{"hidden_size": 128, "num_attention_heads": 4, "intermediate_size": 512, "norm_eps": 1e-06, "positions": "learned", "attn_scale": 0.177, "init_std_o": 0.0104, "beta2": 0.99, "weight_decay": 0.093, "decay_shape": "linear", "final_lr_fraction": 0.1, "max_seq_len": 128, "train_tokens": 92960000, "dataset": "wikipedia_en"}
Each number is 128 + 32 x the weight over the matrix's rms, rounded and kept within 0 to 255. Layers, rows and columns count from 0. Numbers have three digits each.

# layer 2 MLP down (transposed), 512x128, rms 0.0798, rows 180-205, columns 0-127
130144084128160144130146149127137143126132123167082141096117106119168212180120106125104180140194040148111114134099192104129165160047114064090104122163134146097161099141173136125097088095151103083103086130036170118122159138132135135106121102179122146148102160153140107129161157151173141141068159130077117120251142164154071105161158152074153138131118114205126102164140114136074104131090
147146156099163129156114109084150129091099142133127162082149164150100157144146121103150120144099000117162162155154157081100198102092098114167190101137100121135168145098160108119116169175091151145138169127116155174129134175157104098108165147149172201110153168109100136154125113094107135128182105116094137138057072087116015115123072139107197086148125136137067102105126110158115181164159
103150143100138176125101071102131097121142109142125070184125121139090129096090098136153140161199121058101063143110157177150037101142106140162159192131137134097085124207137164096119080159133148159110106143171127084175084155107161174087103124118152114137097117123124087077074137117120113175131156143108090068146173147103136141084196157189141176112124125145142134147090153122109133107154
116152107157131132168142110174145118099110121167084098095145086154165097128130126105180090139125181147162145158097140153161122119111170159146102151103126123127128057100141145204150126168090188138163119170113136119152168123128108139152079089166166122153088143119125099098120173058166124123121074124091088109083079088135080122102128058120146090196176134063067129142090100162111178138181
137130123138120132110101148144104117099135138120112123123146135126103144103125133146125121142108161116125123125138138136112137106126100138140104118105148139136135109124130129128122106076151109148131129126122114116134141145117114124160140130149127151118157103141137113108128150139111147148141143116134118129127133137139159118104099128127145118114127147147092116107145149134130170155130
145170090120200134154090081139078060124140143101146086153117090149208127124098157152106168171133206141092151085147086115151138099124105109109089120117053129103100117118157155117155109139160107079165158108115140131132112063154130151082128109118123130193116132130128147166140096107123071089120093105169151172132141139126132086144171122128148122188131122094094097153170152120130179172103
097118167160151170124100124122113121138163102085109169121075131146136151124144112173172125169141181155133115136083172112112101119173110113130074122118132118102103143147116125045061106104143069125139114125122100143132127131075134135135150085189098132126056213141120177145126105137100133108057122178141199094115108096167169160157134180112118131168160109140155139176117093136154125109111
123065132123143148109105135147111142099202132178183148141094143113169147180167081169136098069104139154046182178148103155168133146139152142177093143089123089077125079104140116187150158124063160134130116106130137123158130138090107151123171077105113106153156147170101130165157128076144187118098120128162074133103151115027107000097145200103174106141186102109182098065132166137088082150139
159135135196094171133078124084110127148114155181176124140118099169123092096072116214177133122068181076126137115153121128107080087135080155088162127141152183109108108113080152218153103056160124127101164096099177091152134067134173115157170124116131094090142079113110096103197096155130074120145119127099162193138188067147076134103140158130100089157147104128125157096137150112152116162230
106149092148075109175103161169125108080119148137118148089163122120116105119173155084191125123094146127145117120120114126167101135115166142146090132113138108132136110091133112142156137143123136140156129105136133119078130149158116151134148141140150115184127167147130081143120196109182156127113090124104123105105092081168122104126135103077151069166163180120112115086096069144091176113146
123062089099111145125132114142122062133099093097140084140136108080138097101042150156117131134093136098090051168142154181121139124139173175111160125075106160063102155167107136143099098074130087141085064184161094120118112156097193181151135117129120109144149141144147102136150139172155133137070150124148141144178093177106122195187162180096163172085151104122152176167165167157114098095127
114186153100156146119139124095126164142098129135114106105131122117110190113122167086110141148147181103041082169127120108135117112133152130120143133145120129112115125105104163132180083204091080118092100123139059056046119145114169140155188118175138178116115104176117134141139144131154153132160128094131131101157166118038186112120157151187144177055138070142053153161111144101109125130144
101113144125117202150181122168131147128057117118195104133115124135096060051148196129175171095119103119134125150180106118116107148166147116126100140113067082145129201127101114127166154126084172176166074077143112132098108079141082127084084137154178167125174116088133120132082139141174134167074144161145139090094081126173164142106109125171170114113145121169212123096051124122189057073155
189179234116090132132122120138134078098246039155126091114156160107220181111159141162141069157107163078109167104160153199119122103117172105102099081115163103126110097125141141145148142156069123171118115092103075112084144203153122139197109128141145103188099132125115104140137096104132162128118178107087156178107115096130129141123120074124140087110186063148112045083165144128116068124179
107184131124106093121120090162173112081139116161109068122153093155097121138143143083079160118136158135128109192150138187118114166086083161119069115122096176101128105111146113128057138172106123133141151105108148156144147182127093184131089099133081167135166144107131131113100108105166106114174106151097172150142177123120149094141141107156118147137193150097102085126106128152131138128113
141097156127134131139153162128095129043059104163092083104098153149168147084145192061068129114117146142163130138130103135111149109121126070191117114179094142136102147116110096120100149091125107166176116099141132157115168095134119122093142076204127074088098149114152082101161132123163106163151159170108119159147118154149104174047179172146090140141108161110064134152158192142130109186116
119121094190139155151115120110166128104066118132152117123122087153133147152086106118089141179109127108072091155142142132127150092079136198090144103182108104178122124150065115245134113102143132139146147090154091194136101109131139156108100117131087120091143133095075172101174077168146128112193156191120114159210143179071132090163112143102109140099105123164146115136110127164094142084093
096155103112255146134114104154140122132133129129103104168130113137115143115080099131113150120145141110127173143125130111114112116182125112160136164060136106120146133154108125087094111128129142135122107132161134152137145136089121150164113123140114147088137144124123089098148077146109142123128192156129171177139094136123097133120150120139023131105136084097172113111114159168117084176087
149091134066099137122141144128148116093116078123145067113140116096133181111099137089038089161116184060076200095115141138135080151153137141099152114156138135151126104119165079108140140127176153174154059059102140091144162109100144090145090128175105171125095104110121114148138139130151121192169135149107187139133124111106127144091146145187123093094127142121103181143154162170183102148124
180090127138046122114103125154117120151108163164130155151025133125123177075127116127138113091160130122105156091132133140181133147163189083144128127189143140137083149117207148101205123096177132098104159121114075149178091090112171082139153141153134119052074178155086109153147150120137139154125178123147104104169089091125136153085072136077129187143102155119182094070149151126170095092136
115103105119126110117145140048116138126091086184110157142113156141125155121089119101090128148166166108089088010128150130139082130136161125146150142152089106085128100153131089166148143118207138123087157111112126113213124144137128119142127142165131117052130095145117139150120119188143123086217110101113117117107096136107161103053138138134125137145087134164145146162109236115126132154163
132109115128104142112099098159128143117087101151110155109089091118143175143117135135104129134171158125073133125108154077105134127203120115086141103092130133119121149178160109087118088116178140130097183143138190112154151178160106132136146107132114131083132134137143111172142101103140120135136154125164121113142128166131133102182112108128129167109064101161096143096159177057112151134144
124088126089096137130069108080073131114139104112153110123161104092066136103112078133163086099098186155126119098153196132098102130150097130142111135105145130151171126109101159179133104093086182159108087144164134092149104144075161125107097140138193125137110146113129111140106189100124152114114155171087048093093114180140172098151165202183193157187125158156130115126163115159138115112174
082145127161103102155119148140111162131089120117133146137101172147170151118137100088133151113148209160098102168119094140113119162135149130084119119167109121083095153149114151131129107143158131137134154106097130132134145125151145095112196111136133107139129018142120141106082112107132115115103098157164095061084125130128180126123132107115113167134112144170095154133150156101125099111090
103190110106131182141156158114102124197136108098144138156122123120159105154176126087016154072097072148137163101178009129151133158166122169139169137090183163126080132052089130071106086157154084084093151119099084079173205128144086104171147215099169140144152119113166162161137129063060094134131065109099177134149097156129170164120164186144183108083198119163108088078105101048107204130089
142083158077121106140117088156161120143119157127160136136202172131103128105203146133094143147132170091107156111166102124122103170069075143127070138164174171170119129109132184202093083034151157091134165154126172150078138094030054077108104130193187067146101132143145131105096101143080123149133116141078196133125142106222186153171067113118136098119172138118093127100099101097152157128116
# layer 2 MLP up, 512x128, rms 0.0951, rows 181-205, columns 0-127
090175121171130176153125155126160142094107159106069108105113090118117114157181122116168118147107124123147111150132188128178085066099170205122091231114087098176147068041114153178147092124132157127218111174073031107096143111135097146112128119153177097158129167153130140135126141108179128132133094130098088119069066037127146128109116097137156100137158177139159167143119120103118135121144
132113137153165131119137194143128189112111146115181085103164167112091084124095130115139106137065154154140130163182191165118122102098126115093112178171129054125212170119116097173096099106121097133126088163142134109118142114139132144118161197147138073153132162192111164124138173086181108117134112126081082151086151049097098122096097103089095067122084113169104089073159045140079132118097
097151067111093143145110177167151139149088124114139113124145109146177095064164121101173148140135161108131164131104093118163120139122143116126137118121109099133142157080147140129139134124148134119163122166075138127079107116191114095139124080124119136213118106117177134132129156127139115161143098149151104120117122049132124135130068145141143101157147110146137135104075081094110146141152
130208115082119114152144162130134139106094175137097104108139096126115100157104138102167106158137122143178156141102130149131125103102149191121100168113098132146137076060140170096119119151147169104189150134118120134139075093154114125118133131116130092106095118092146152154136120137157128140186130142154123127127086143122087101089159109069132097135156117125123151122144111134130155121165
144123136128114129148055117135194123065095188089070074136108109130146104099135159185133174108176170124147149146166086154096141129101150178100088103139112153123123082088042115119140111127116061119132076102150077112118126133177082127140134151105156160107148138081161133182110155103086149104134136133098090194122108151152091117077124128140146101146116119123143172161108138161098214086122
128206169179154128130119126131107056108136127107139108079152119094092120157160082158166082099127178176140155136158134103114132087111123150137122105113154088120112123079062103178171190125131191121148160130125145095131098137121095056176122121083188149128167151117092142159148126129117111095164103119116109146129106105160081111127096079141107103136095113094169192047101145182116132114142
084188100141132167132091203139141163113105213105075141081115048124035142097190065143124183146222124153154172161089129073197147119103089157118103084104128153155156153146104120086153158111115082134125108160075110068126088168167106154089103129164134159135128201067124098174103170056142171100095148142160080156159110094163137117183054067119141104110110150177151196104081120109130138175121
123189142093078113134171135190164182085119094069088072092173109021128122087123140066136068123161143158148179158110076121107159159146114139135106126117142092121130149126126161138155133201107136115182094121134097149117100140157110171104132117161137148167084195073169145163081113130142166106077116104203139183072115097164153129146077151080133126096156135126150087056102136124121154127089
083185049107129104150118163145140148139112148071118108100111115102141088069160136109161116145110152127146140160143145155149146172097154124137100132127095111154123130089113113148160163124121104111140101130140111087116160135126128119119145107120143089148106133137168133125124150127143156146173113135113113125142080096137128127166126162100112085152136167104142161074102087126107132135121
126174080091090152136154176140124177100125106096117086112098101108143118061120143173114123055167154157154161142148105109184169122117099126113141132060098151107171183143132134163112147106189149100142091190153069128122115127157102077107114209107186169126158149137167111192090164121113103111073095087135075218121034126139080098122082101164097107145169115087077103122066155141087100088152
101121083154075121142116141192099120103111158070071148093151134158184093147094114161142094152152144156141113177139131115164158150057163104100082160146112071125133130060137111115104115126158169153117126143122106099149102169197129107178133117121166164161156128187110109119096105124181120112100128166101118166123116056143114105151117093146160124160107157150118197059124084162136101148097
082163145090123085179186167136114098094144171085087118082121167100114111115162156108154098135154145102189143149137176137108081138116129119123118144147143125141193191131091149126177067076119194125104104129140099137098129148151079077116170181081208130130084152105170166193171153149190103205087104132158167088142131133113100126110088070093114085120138114149150193049187072150100134125106
080193018118146116156133194122116186163073166061065091132108075076075108068169094138128174127208111151163145057095151132188113113087138170152074080119119168184216130139064199109140105046169141119132205135103146114130119110169091105087198113176125105158111117122142098154138183122099136115145143116165140157186129133140116134108081166148100086139151104168184222110118093136126109130163
097113115147126086139100113123149184095076159123122128158143061095129037128177133073129179141167136113155095171074107131166090124112156139212142170149071120125150134104153115128130113097138097094164069151157154140121163090130087132119163088132169117099110105122129064139127156131089105148122128139166189146136102124076105095076071187156117109150121142158147125153116154140097133140148
046160098146144155148169126151116104097120155074105071135140121082127122061111101130153147141088115149118147119128186169109134131083092159068157111146148075133180156119103128127112152161103095126133179167153128105127084144132106132102159133151129122126168212105153113160117158139089149071126130064182087137115053134182136179150168123131121103117115113152188163042153061141060143098147
117114144133109076137145143192069145111135099124094169118133132145131110128170117078175108041119133164128149200075114147141164129120169153133134172011109138126181159140141136116118110169113202090167146116103148125111150116138093120180117132110162160129126190094112188148081112114157150109129127090102087122104107133134087063047137164122182116091190097159189061075152122108109109143176
128176108108147132110169146160121141161130117126095151069176139067074115095128154145150098084160172174179119127127103095136086111103122137131111107137117180158191161037114144116130154105138168111152127134115044083150102138120108068110168170148167117132145186128116200120056119127186144152151026109127057135100081118145118109154027132082087102156134138112101153089132138132136103146145
049150082160134161179143164178106151054089134103106197118144053157173134158113121139134156149081140130162139149130126088125148100096157151098106106110075086136149125140127142133098191109093079182138138133097035137071140127136102125076167116187161169193155148149190129163138094093144137121192061075105113104119091160118152130164127148113172140135106108097106119160110070109084196103111
159152155173105153135124114150110120088121176123115122153159138159100085139162113166159142080142151097169148129067080125118122076141103148167178086076129119158127127109106089167095118104113128143134132131118165059112147172102119093140062138147153155178151169058162109195058169115069150063099124108164065169060105099111123121140094102163053143155105140088085141073153145153076130171133
130184157085159135147152095101083138110147174061137101148171169066115078113136147137177100099160143130154166119049129137121124117156132104134107118133195150157117134126111169180124153144108161109138137139109090131081066110140142105135130138135115135221135114088108126139148131090115114117097101119172133145072100141117122182148078156156069099123145120135150177064126110131098128115150
142162126091157106132112119107131181146170130089151117152183133078145084087110143121173096079137172086132142115126079144149122122111113137171128110134119147142138097115107142125139142106074134123120089139099131138111164126110133124174121132175136112202146118096148106105113138156134111124141094119125152149136089134108094169086140120130105081171171130087126139165103106104137085156119
140094145168161129106136168135134165133142171121158146063140159072097073167156091163159095086121158166179125112159097101125151144083173168119143156105167175110118144152116120115114138060162093156159187126128128122139129130203100149108095238190115137092110117156140132134104138109176145136174112148096133104125083079062146119090093126053105049114149147139087123084118077151094110125173
124115148123153141155156136118184150112141191115142093100190090149111103121078143107142132116088180113143132122147185124149165091151129128139059110137119144142138096129133131148098104108094116108114126120120130139096107109128103164093154164193161157212140117114194120150136160070153124137137070115089088124102135118122089136076099107134124127120126121105095127134157082137082173113117
112104111093103068155156143183142113100162102108115139118114168101092086100196127091160111112068144098136126179083120197129102081048139182127106133102132154219224147165118153158107164095144096107122132166072174126107166153179076124116091153135146136107131160175129112121123151117255175086063127136056112118119101092087135151153092056106094112194103216166121154130099135091107183107092
122112114144090145162114148164136088155092188138163107130105124104051141157157105099152109153206133069127159199072102145119152147173070117148148128056122140186088143124138144172156147134113055103201147105055116099068148165125112111106123148077197134163105122105097113129133162085096123144103104127173131120095108142122131162186097163097147074092129193193109147140070081077110116160139